config.yaml
num_hidden_layers: 9
hidden_size: 320
intermediate_size: 1280
hidden_act: "quick_gelu"
norm: "rmsnorm"
positions: "rope"
qk_norm: true
tie_word_embeddings: true
parallel_block: false
init_std_up: 0.0227
weight_decay: 0.011
max_grad_norm: 1.0
max_seq_len: 256
max_steps: 7932
dataset: "wikipedia_en"
Each number is 128 + 32 x the weight over its row's rms, rounded and kept within 0 to 255. Layers, rows and columns count from 0. Numbers have three digits each. The size before them is the row's rms in percent of the matrix's.

# layer 3 MLP up, 1280x320, rms 0.231, rows 1168-1208, columns 0-79
104:070115132112130107169125080139101180096157154090153097119119094165144141111143121174139146101137043117103130101155099145185090192163155150131154203111105135056099089133128103109124144105160146144123093131140133167098147180164151109117149138
101:118115100108116124092139160149129158131151197119110094205131113088212080124096126163145120103076124106175170129127139091134132121104105070147088059064183112123154145119063106069114189076160104163176153105113188145140110163120162151144125087
109:157190146127137057146159070092141089131174122127104082132128158130125134120139155096139103130176117113107115123154113117135130202100139139127101102080119125156112145171082129113122125134133139124152108063104111108112100170146087163176096153
103:143080088130143151147156098143076122143167158147129164130103090186118101225079154112108094125147143083169147111134132161111132175189122129114142095168107115133168114134117147137118136134134178161113134086111164130096158125135212201132105146
093:133123074147144135181080137089124181146118136125074156099147093146072161139118174148133118101189096141073075141122055147128124126147118140096137097098145167118077118102117136107121193176105132134133096098108175081127112090123096174111130105
096:170117148184133142133190128125131125118138138223110077174096122069137157135133105158107185088110152091106061173132135122172130180160122127091135140120093128140130075166160120134156131112128135125119103159092155134183201155111182159148115166
130:127132113115108118103150081081103077134103071137120104127100101143188095126146110156130109113132110117123014114103163089156103099107163113071050137146121166168128145142104134211111165113120170166100150097148187167151082043109108166126119128
099:156116114089110120049148106151150124040123121101128163111136188098117179138119171112127176110148138124167168167082161130156102093096110158163136139139157158078082138113122119145187098097148136120152133167129126170137138100131117135093101146
096:140149034121097122120169123135145106127183092184131151116134125168197099142103196105150156112123108161181119129137185115142160135144157160160147154097133105079136127124135126102157130152106160129115073109123107095139114131140142187160098103
095:105142140125141104128131134108139072197139111118146144135085105131162143111124140087191115124163107106106144173117131169099132160127149121113095091150120101152089094189098117130187166091060122152074144143160157122082099146095133100114215134
104:091194146117166128138126092135157171149116175173065145099059088147167108139113130157059138158097190091119138144140166157091117080116112111132116086122166105094128142133182150127088154102103131141125107069148145150054171119142184137134159119
105:119121160119155177148093185133143083183073076114114120089129179210111084124111089134081148124101123105130101148115117146133146107218136098195131135142153136145129129071135160120117121138108183085087117140152132152136171163150152109125107178
087:159084166085146142137135116110224096137129183169101119188112114107123159115125144145111177119131116167090146137128131144159139080144139144096169160101137123128064147139094141146148086146099131140163149130132105137118141137154120056075075116
099:166115134106135154141134109099093095057176128150154149130148144084145119040122130122106147110127119119102113152102144144166147110170129053173095149079139069061198143127147064133118143057132170077106136112081144150121139132095139105056162110
096:091120168120107199170125069126096135087161120125071092096186126150144132192162082121181172056102094103108087098151128053148081191114129126105144076087117128091112160144106175147127114113103167100112121122098102137120129148126141096158128122
103:166142126135105148118142140168169139123116124164174151086140117120076091136131113227134154139072128088124134134110150080126161142145093092146111125139134152156135136113166174173096139137190096151132156138146166168119123110130108192134146144
095:162129077074175144147096137164128137186156141102150116148107136115129190147111160172122070129117080137107069118133130177138080055130142137167099118074083180098148095101085133109143135144100101118069127146135122091061118116099092131100064127
095:130075152143163118151150153101165049095185158172103132082170146137130136165115145119083116132169167148145078137107157187099130083142190144097169117158135129205111098133133144128110111128073106123164158161132155116102100156181179158131120141
093:140121148135094131097127142156123124147105111083114182122106135138156095139160111127144096094058138115144140109112057152116085170138099099148092094159123170099121113128083111113084102113094138132124167063091148175162135131126116118126107104
104:172129175143168116115093136078144106085137088147092055135153110137129124113131126087123061116079136140112091161169118153150183136085158098136086115106077092136129164197091157084079115090149126119109128176125116172113096151154145191155160160
100:166133103190137150193160127101060144139093057141145160121102134207115108104117162108149168130163089117127100150089075128100107125071138102129118209125130134139108135134092168130157056100133166085160068136148187127101149096132132106115103098
099:177188163169126103127142100073108095101107114157136121154148120215163161150162212112168160159104104116124102149128085171040102211134141141112136146153090141127043081159149144129184114119135082091121121147106151132172149175122187157134161100
102:104128187079151120137124084058112107183133169155139132111148118079119117151102170177123099068118142091139084122094168086111199124111160110150157160113141125147106098128151183131111102075205125150089082114114114169090124101164075123098148105
091:158199157125132150129126102097102121091154181103101122120133055147142099121151115156089091129101157195143053109077114102111152116132202171138129131107153099178145171130090123148132138154130164206115128146132145149107113124172169155129110087
098:082155127114119153136108127211127159123121125120132098146087141181146151178170179213131093136105095104097170148153112101181111113141149098171173143118144132136108102157128156091124148147150163172128116065128127139071147120117144130103082127
105:136179073127055141119165158119107163094152145067148170166104114169122157108098143127083110181124142127125156112132078070112126109114159130151164135093134155156085116161102154131176167176121136115106159084147189123153175093119157091184165092
104:070187081122126152131136136134203103105087096117163112113088121135157102170174151144098056138112107142135133153106085167139120132139147095097158074131084171138137144124118132106152164152137033175122134118068118180143065117100100074064152124
101:173163059096096160123126146143171144091159128121113093096116146147089136141161069149125133164184170151215129124153145139144168115074095117134059098173186216103142137125094144180120161063120086136136126096176153180189117122159211133125116139
099:148129130115159137079085115074106121106088197122151153097109136146153114165097112135128146169162106111124158152123116101114144133156115161126167127062088101122130145101106160182140133128150160140098158122209099175119088102141124165137161170
099:093080139144132083112167154133127086165059125090146103127108154153178127124173124158143079162153159102076094120147117162107144135225153196098104138082129147140092160178142150129108145130155056146076132149073097142110142135084110123109100144
099:188147114155123131088131155135122105127145077095105116128112176151143141149165131143095051182165124089092188122156109082119130122111153124157067088191148148101116136144168130180129137181096113117148122150109164185090182136097150128119088145
105:144147125068076129181151162148129117067126120164150186078174209114072192100147155127159130101183134171154063184127117158152085092089102163086190074148081124098109081062140171137134104111115121096170154171147179169129114135115125193133121119
111:079099051121157185130125124165132112169057132112152081052103146124106108072062163094188078114154162179162121125180171155163120181151143187123155119166142167097142129126107201097177142146117140140148115158108107103094108097084097175094137121
095:110162126090113168145085163154134077142156095130103073076128108163139156121081050130115127059096124155112083153149084160127143117180124115108158161120160121142121123154114195158137126105142103179144155145115148156098100140079082145128159083
087:123155090077102094154156141086133139188095136154113175115061137110118150078081165143187137154138121071146186096163154130068089049134139106163118095148147105130136070151124140207066139115150139174106153121146131146123166131165083150146141118
095:141152075123137162106161124092133134096172153149134111106138133134128110170158168146123119088140168101140119172179076129227101150129171147165076120201204135102144193169094093145105161145151079150136162098124122144072132098071207144116164084
096:106135120109113164097097170161097099113180119189166130167122150097123142128149117135156167122190160031205112125135100130178081165131118105169133145099152093105142121145103104102084123151135113161198144159172207127106035125143155145149060102
102:136120129179094156131165132116114169094175094160103153109147141168076139150101135093045142136177139179100102104183114152074105124149129108146085117037182124099126163167090106127168145117166120080187114087108130170097106161134141160120125123
093:128135129126175152147137115103142133122188090153128157125095136126131140118116154085128076123132094138139153130088145106172125130173087133101109101180126171147141079089135131138089094143136088114139154173102178157122132091178111130116082061
100:127176136109162163144184144159153147156146160089106097094102136112116172135113082103134075110125175147092133127148083140094132142158189125077106165097106165135101094102130094177071099079160114149174114154109073099183139160029179132156078161
096:137129057148169035120101131138092167074124123132063138112131124162105176118105171164136070121153112166085141135115095165092142111115182143142126042090132127137137084177103126155100149173140058151096134113164146166130123175090133162154076125
# layer 3 MLP down (transposed), 1280x320, rms 0.117, rows 1168-1207, columns 0-79
126:079053131185156089162150120140113108169105140129174113107148106118122123131098139167144187114105144111160111057139048124146121185095148068102092113077140159070105126105162101118120133119142135186162123130123116144131128136110122104102158115
099:212101075107151126081101095114101161142152056096161157118113112073143107130140122116130112106169129075122064118112089069137136129218146149084147162171172134162102111098156171089133110126193140123049141088081141124086114098146120221159114108
099:119144155136169078102087110114072142114144099104125138114156094143122174117098052138090121129087180074095117142166101119170102107149209168071190129139148133151135124086132163177124080105138086128124119077144130076096126102187095158145125179
096:041094132156138084075114130092146160133134133180109168192121149132130121094079147096104199168177144148148142117100115091133129138111080181101186073158159107144170122163126150123143160082156124174142132168145104143064125109189134137121124133
095:127198160094096136204161170149144151125138089153077105154084129100125133115094140193143156130150168117147170143142157110121143110104053071179111099124105177093085137113201095138119142113125093129060104091184163121139109108128080175081148152
091:108125138131180195160096117117135080199116146154108110136113120189113070176199147146170131134132170141160151170146143111171143102150118148130176156144134108119114100102149180124169162142099144204129178141107125162157097144113181185170067170
123:104184150144187180102090074101100114132097124131164149107078150093137147105163145148126193100202123148126061149129144115115127170100129130110068105146137137119144178124140087127128098149111109155145145173102073095166149112132122056117115129
102:069110161201105114113112105102129159134143173117130140125166090153183128088126140150148150122100127101109105138122076140165134189091109124174060126087160089130123130177154110143137108077131111138116139121132123086122126138143122106130098151
096:112130152153113092124140137118108131085075124128171105054120167158204107110156069105100126118137118131077077166144073153154113138109095124165129106092101102104152141101113161067137139146132091162158158168126089125222093114145151120116108117
092:150138125138163168143154133095054133118150196127119128098122119164107162120174141125119123096219108120124136118090196059143131093156135139099108148134122097126094197126066131132171139064132088134140130090077138134118117089132128107151156152
099:062114103099149103151171147134178136114150096152201077065131204055119138134123063099117145164120112087204238180142158141163124120100174113138126133131232141175160122118151136086071140133123102122158035139132152067137128104106176177112165146
104:067085158187148111117083164120150141127117142083100154154108106131132151131119159147113070147122122067129098118106114113099165093063127119166173079185099166149166101127124142140155143140105123114125113164100134073117089134170185140119160118
090:118082118097162111106168124093126150124099154147132128133096177112124174052108137121147191137123126173104144139149126128121133091123151137164179171128153142154089167139154070147083122165142109132074099153195132136151120079133144100108124157
103:153166089116098092076124135178161104099140120174104152103104068124086127092062192146124147112068071125097080025170146098153155131094159138119172120090120080135167126067133111124119110075080144122090083158177125126085140134064114072140121182
105:127151161156152130064045110138133114144143139147087104145127118091093156112136139085110181107134120179102193171151102182132160181105149144150103095108133069125092161152042116106083132091089137132135186199150149129141093104136090103129177125
107:139164146121147145180130115113149123141117150137082072113097185066106159117158058178105132097159140126118134093110088087142141129130114131128122112165123122169126144147142125108131192148163120119165123170182099118120132113161066101075079110
083:115087196150140151106141155170130154162142123125106192143133155149163162234129116114088157108142096165108132118128120096128100109156109115107081144164183146078056161152140131154155158132122154082144147123130142140099094136146127143144116170
095:110140140154129123094185123147177175181142124065154126117142097081132125111130065180145097134130120115203144170162123070166084111108142155171133138167094162105191105096122113128104126084130123145161185146106107121138178140159090080095143078
103:149136165127112095161131139133129121110133124114146168100138127099136142127088173100102137107077168131042134145163127135123122138135130122142103103109100163143104135112166157092077129143116131108093080146210124086157136068100122110110101087
097:149121131127131085062118093097121096098112123055173130146136095147099102187076128130147150096093205074120113084156134134110140074132130149086051188097117110174180174217121166097119078148128144107071156162196110187154089110142110156149155135
102:141144161117088162162115169150131117154124137108125166142119142113141170110111203113212140128129120126174161080075133122130186175105071158132158096108134152188199161122083082117173139018161155168113074077116087145117095125115141127146127124
089:153114112108120109057103136101067139122124120108115101143156049125094130119210138130138084158187084132116070105126095125143172181184117114106079147117150173161099129098135160128184115112115070119158141127156176173147121160112143113107131152
099:107060103230161117129157213111147162125134119201129109076059127092136134143118090129144081129101077081124137125127098154152126152150147113135122124127126139181137143132087154110108063096046136180088125134169119112185117148119096096118171118
104:114156085179072066114143144122113087132107132086109066117175053154088151149175144168109068131117121119117122162134127167115188080088119164175143075138147148152126172123171150141198151123164093119128111088133171137135158077090106109134098079
101:133158083164105168079147118117083128170134155139130146171162106156129078146134183128097092115115210117107112100174149116110120114111131105039170167115103113104097191109134131188170065168154157130070127117162140108084148096179120139114131144
104:198145138092139116137124118109157062087146085073078171163129103111138149135138093069108158143085170139166183128143080131073113149129119143140131127090128127151167124114196178176198146199151046119159079168182101147033083118067093135159138060
098:149154146112182083109103130130185162109144148104158036154159184112098154102135090138124119107092105159143175112090174061147129084159078106097131118130104101103109166125162123135123143129088114152129076131103122119156145098107218152138139110
098:145193126107117128092115111108158093147087085110149076110165122169118152093153106095131150128223109123133147145109195129114120085090142123157101087114204129073160212176141100137079096128158148145107124110162113126118086126118097158121145086
102:100050188144102160127150111148100126121128113105128152123064111105128155123123129102089136094132157109033136178123047141178144120123111092111137116136090155146137114128163113169101180154111127133195128047113169149156151086041117116128184087
094:058089130103157173086158124130163133123127137128175141145152129139163096118170155135143138161149158088156146086108155108108148147164118164121124167154145126122111114175185124196066088111131136070058146132158125045088168106144115111126112058
102:100102126117145110185108150102136099130165136176174164136127147166136126178113075169132126111147063170153161147140149123168160141166091128128103161093098142148110149205173107145151177137125151085099131148136149122046124101132169007042146128
103:138050163089160069170169154084199142132140126101134132121096087117177115152134094156162106135140134101086124138121136083154076056123111164157142119141104126108119164095119150151082072182085094108090148089122120052078135123142108099179120080
101:089141080114130153116152108140123191138163133111109143072063141114119100069167085041143064145098103052126108140122087119141145150172128051075117191179127202116142143094147087135050180127116124170091176095111149138110155088119130188137143140
102:136131048102139155138138116094094150125111139101139125130188140162100127115148067123123138127156152177091116165105145120092127124138168120063121108131146134114131108116107167203120152172102112180126139146106083194135142112156121164114107048
089:080103199154128086209117151161136082154127211126121116164163073065095104133076131125143110089133131156065072148107081079162099120051102180153114214107061118180126103150107120145141121097128099120078093101113105119121095149135111063158081070
104:141135132087086142155153159090188087107119082172123118153098100104084106157162098155167182111149136133100141094145162095140123090116080093131111094162145110088134120130080144158082129176094121099142068170118084169159121075153111101122142114
098:094145170087116112173138151125124126110141088132113080148133124153137170083110130137154127104122149212102138129150091069106079192095138099177116060128119109078077093190118131086138113106113073107150132185164112121090073105146125129127178086
100:188146171150147143124144126112074147160121117143166084186066051141159188143099125115062144150121153126154066148156166160131165099104217103073152085122163114107175140059162148111139089108130116093120112145136129156079116089165089169141092078
090:068182192151095171106116139107095111097145154182105109120087158112085167106152131084110113132158138149134102078090186059078150207139129115121166133146123108120112128164145161128151154118123133159122103136086174145098117106145122114147139098
099:095141133146078054147246100141069170109096090175105131172167116172137126128156076101124134170148134113170131150176133108137142146142156122089157074184126177103167197176134144100122125179183142096120167136136111133167113101173140111090110136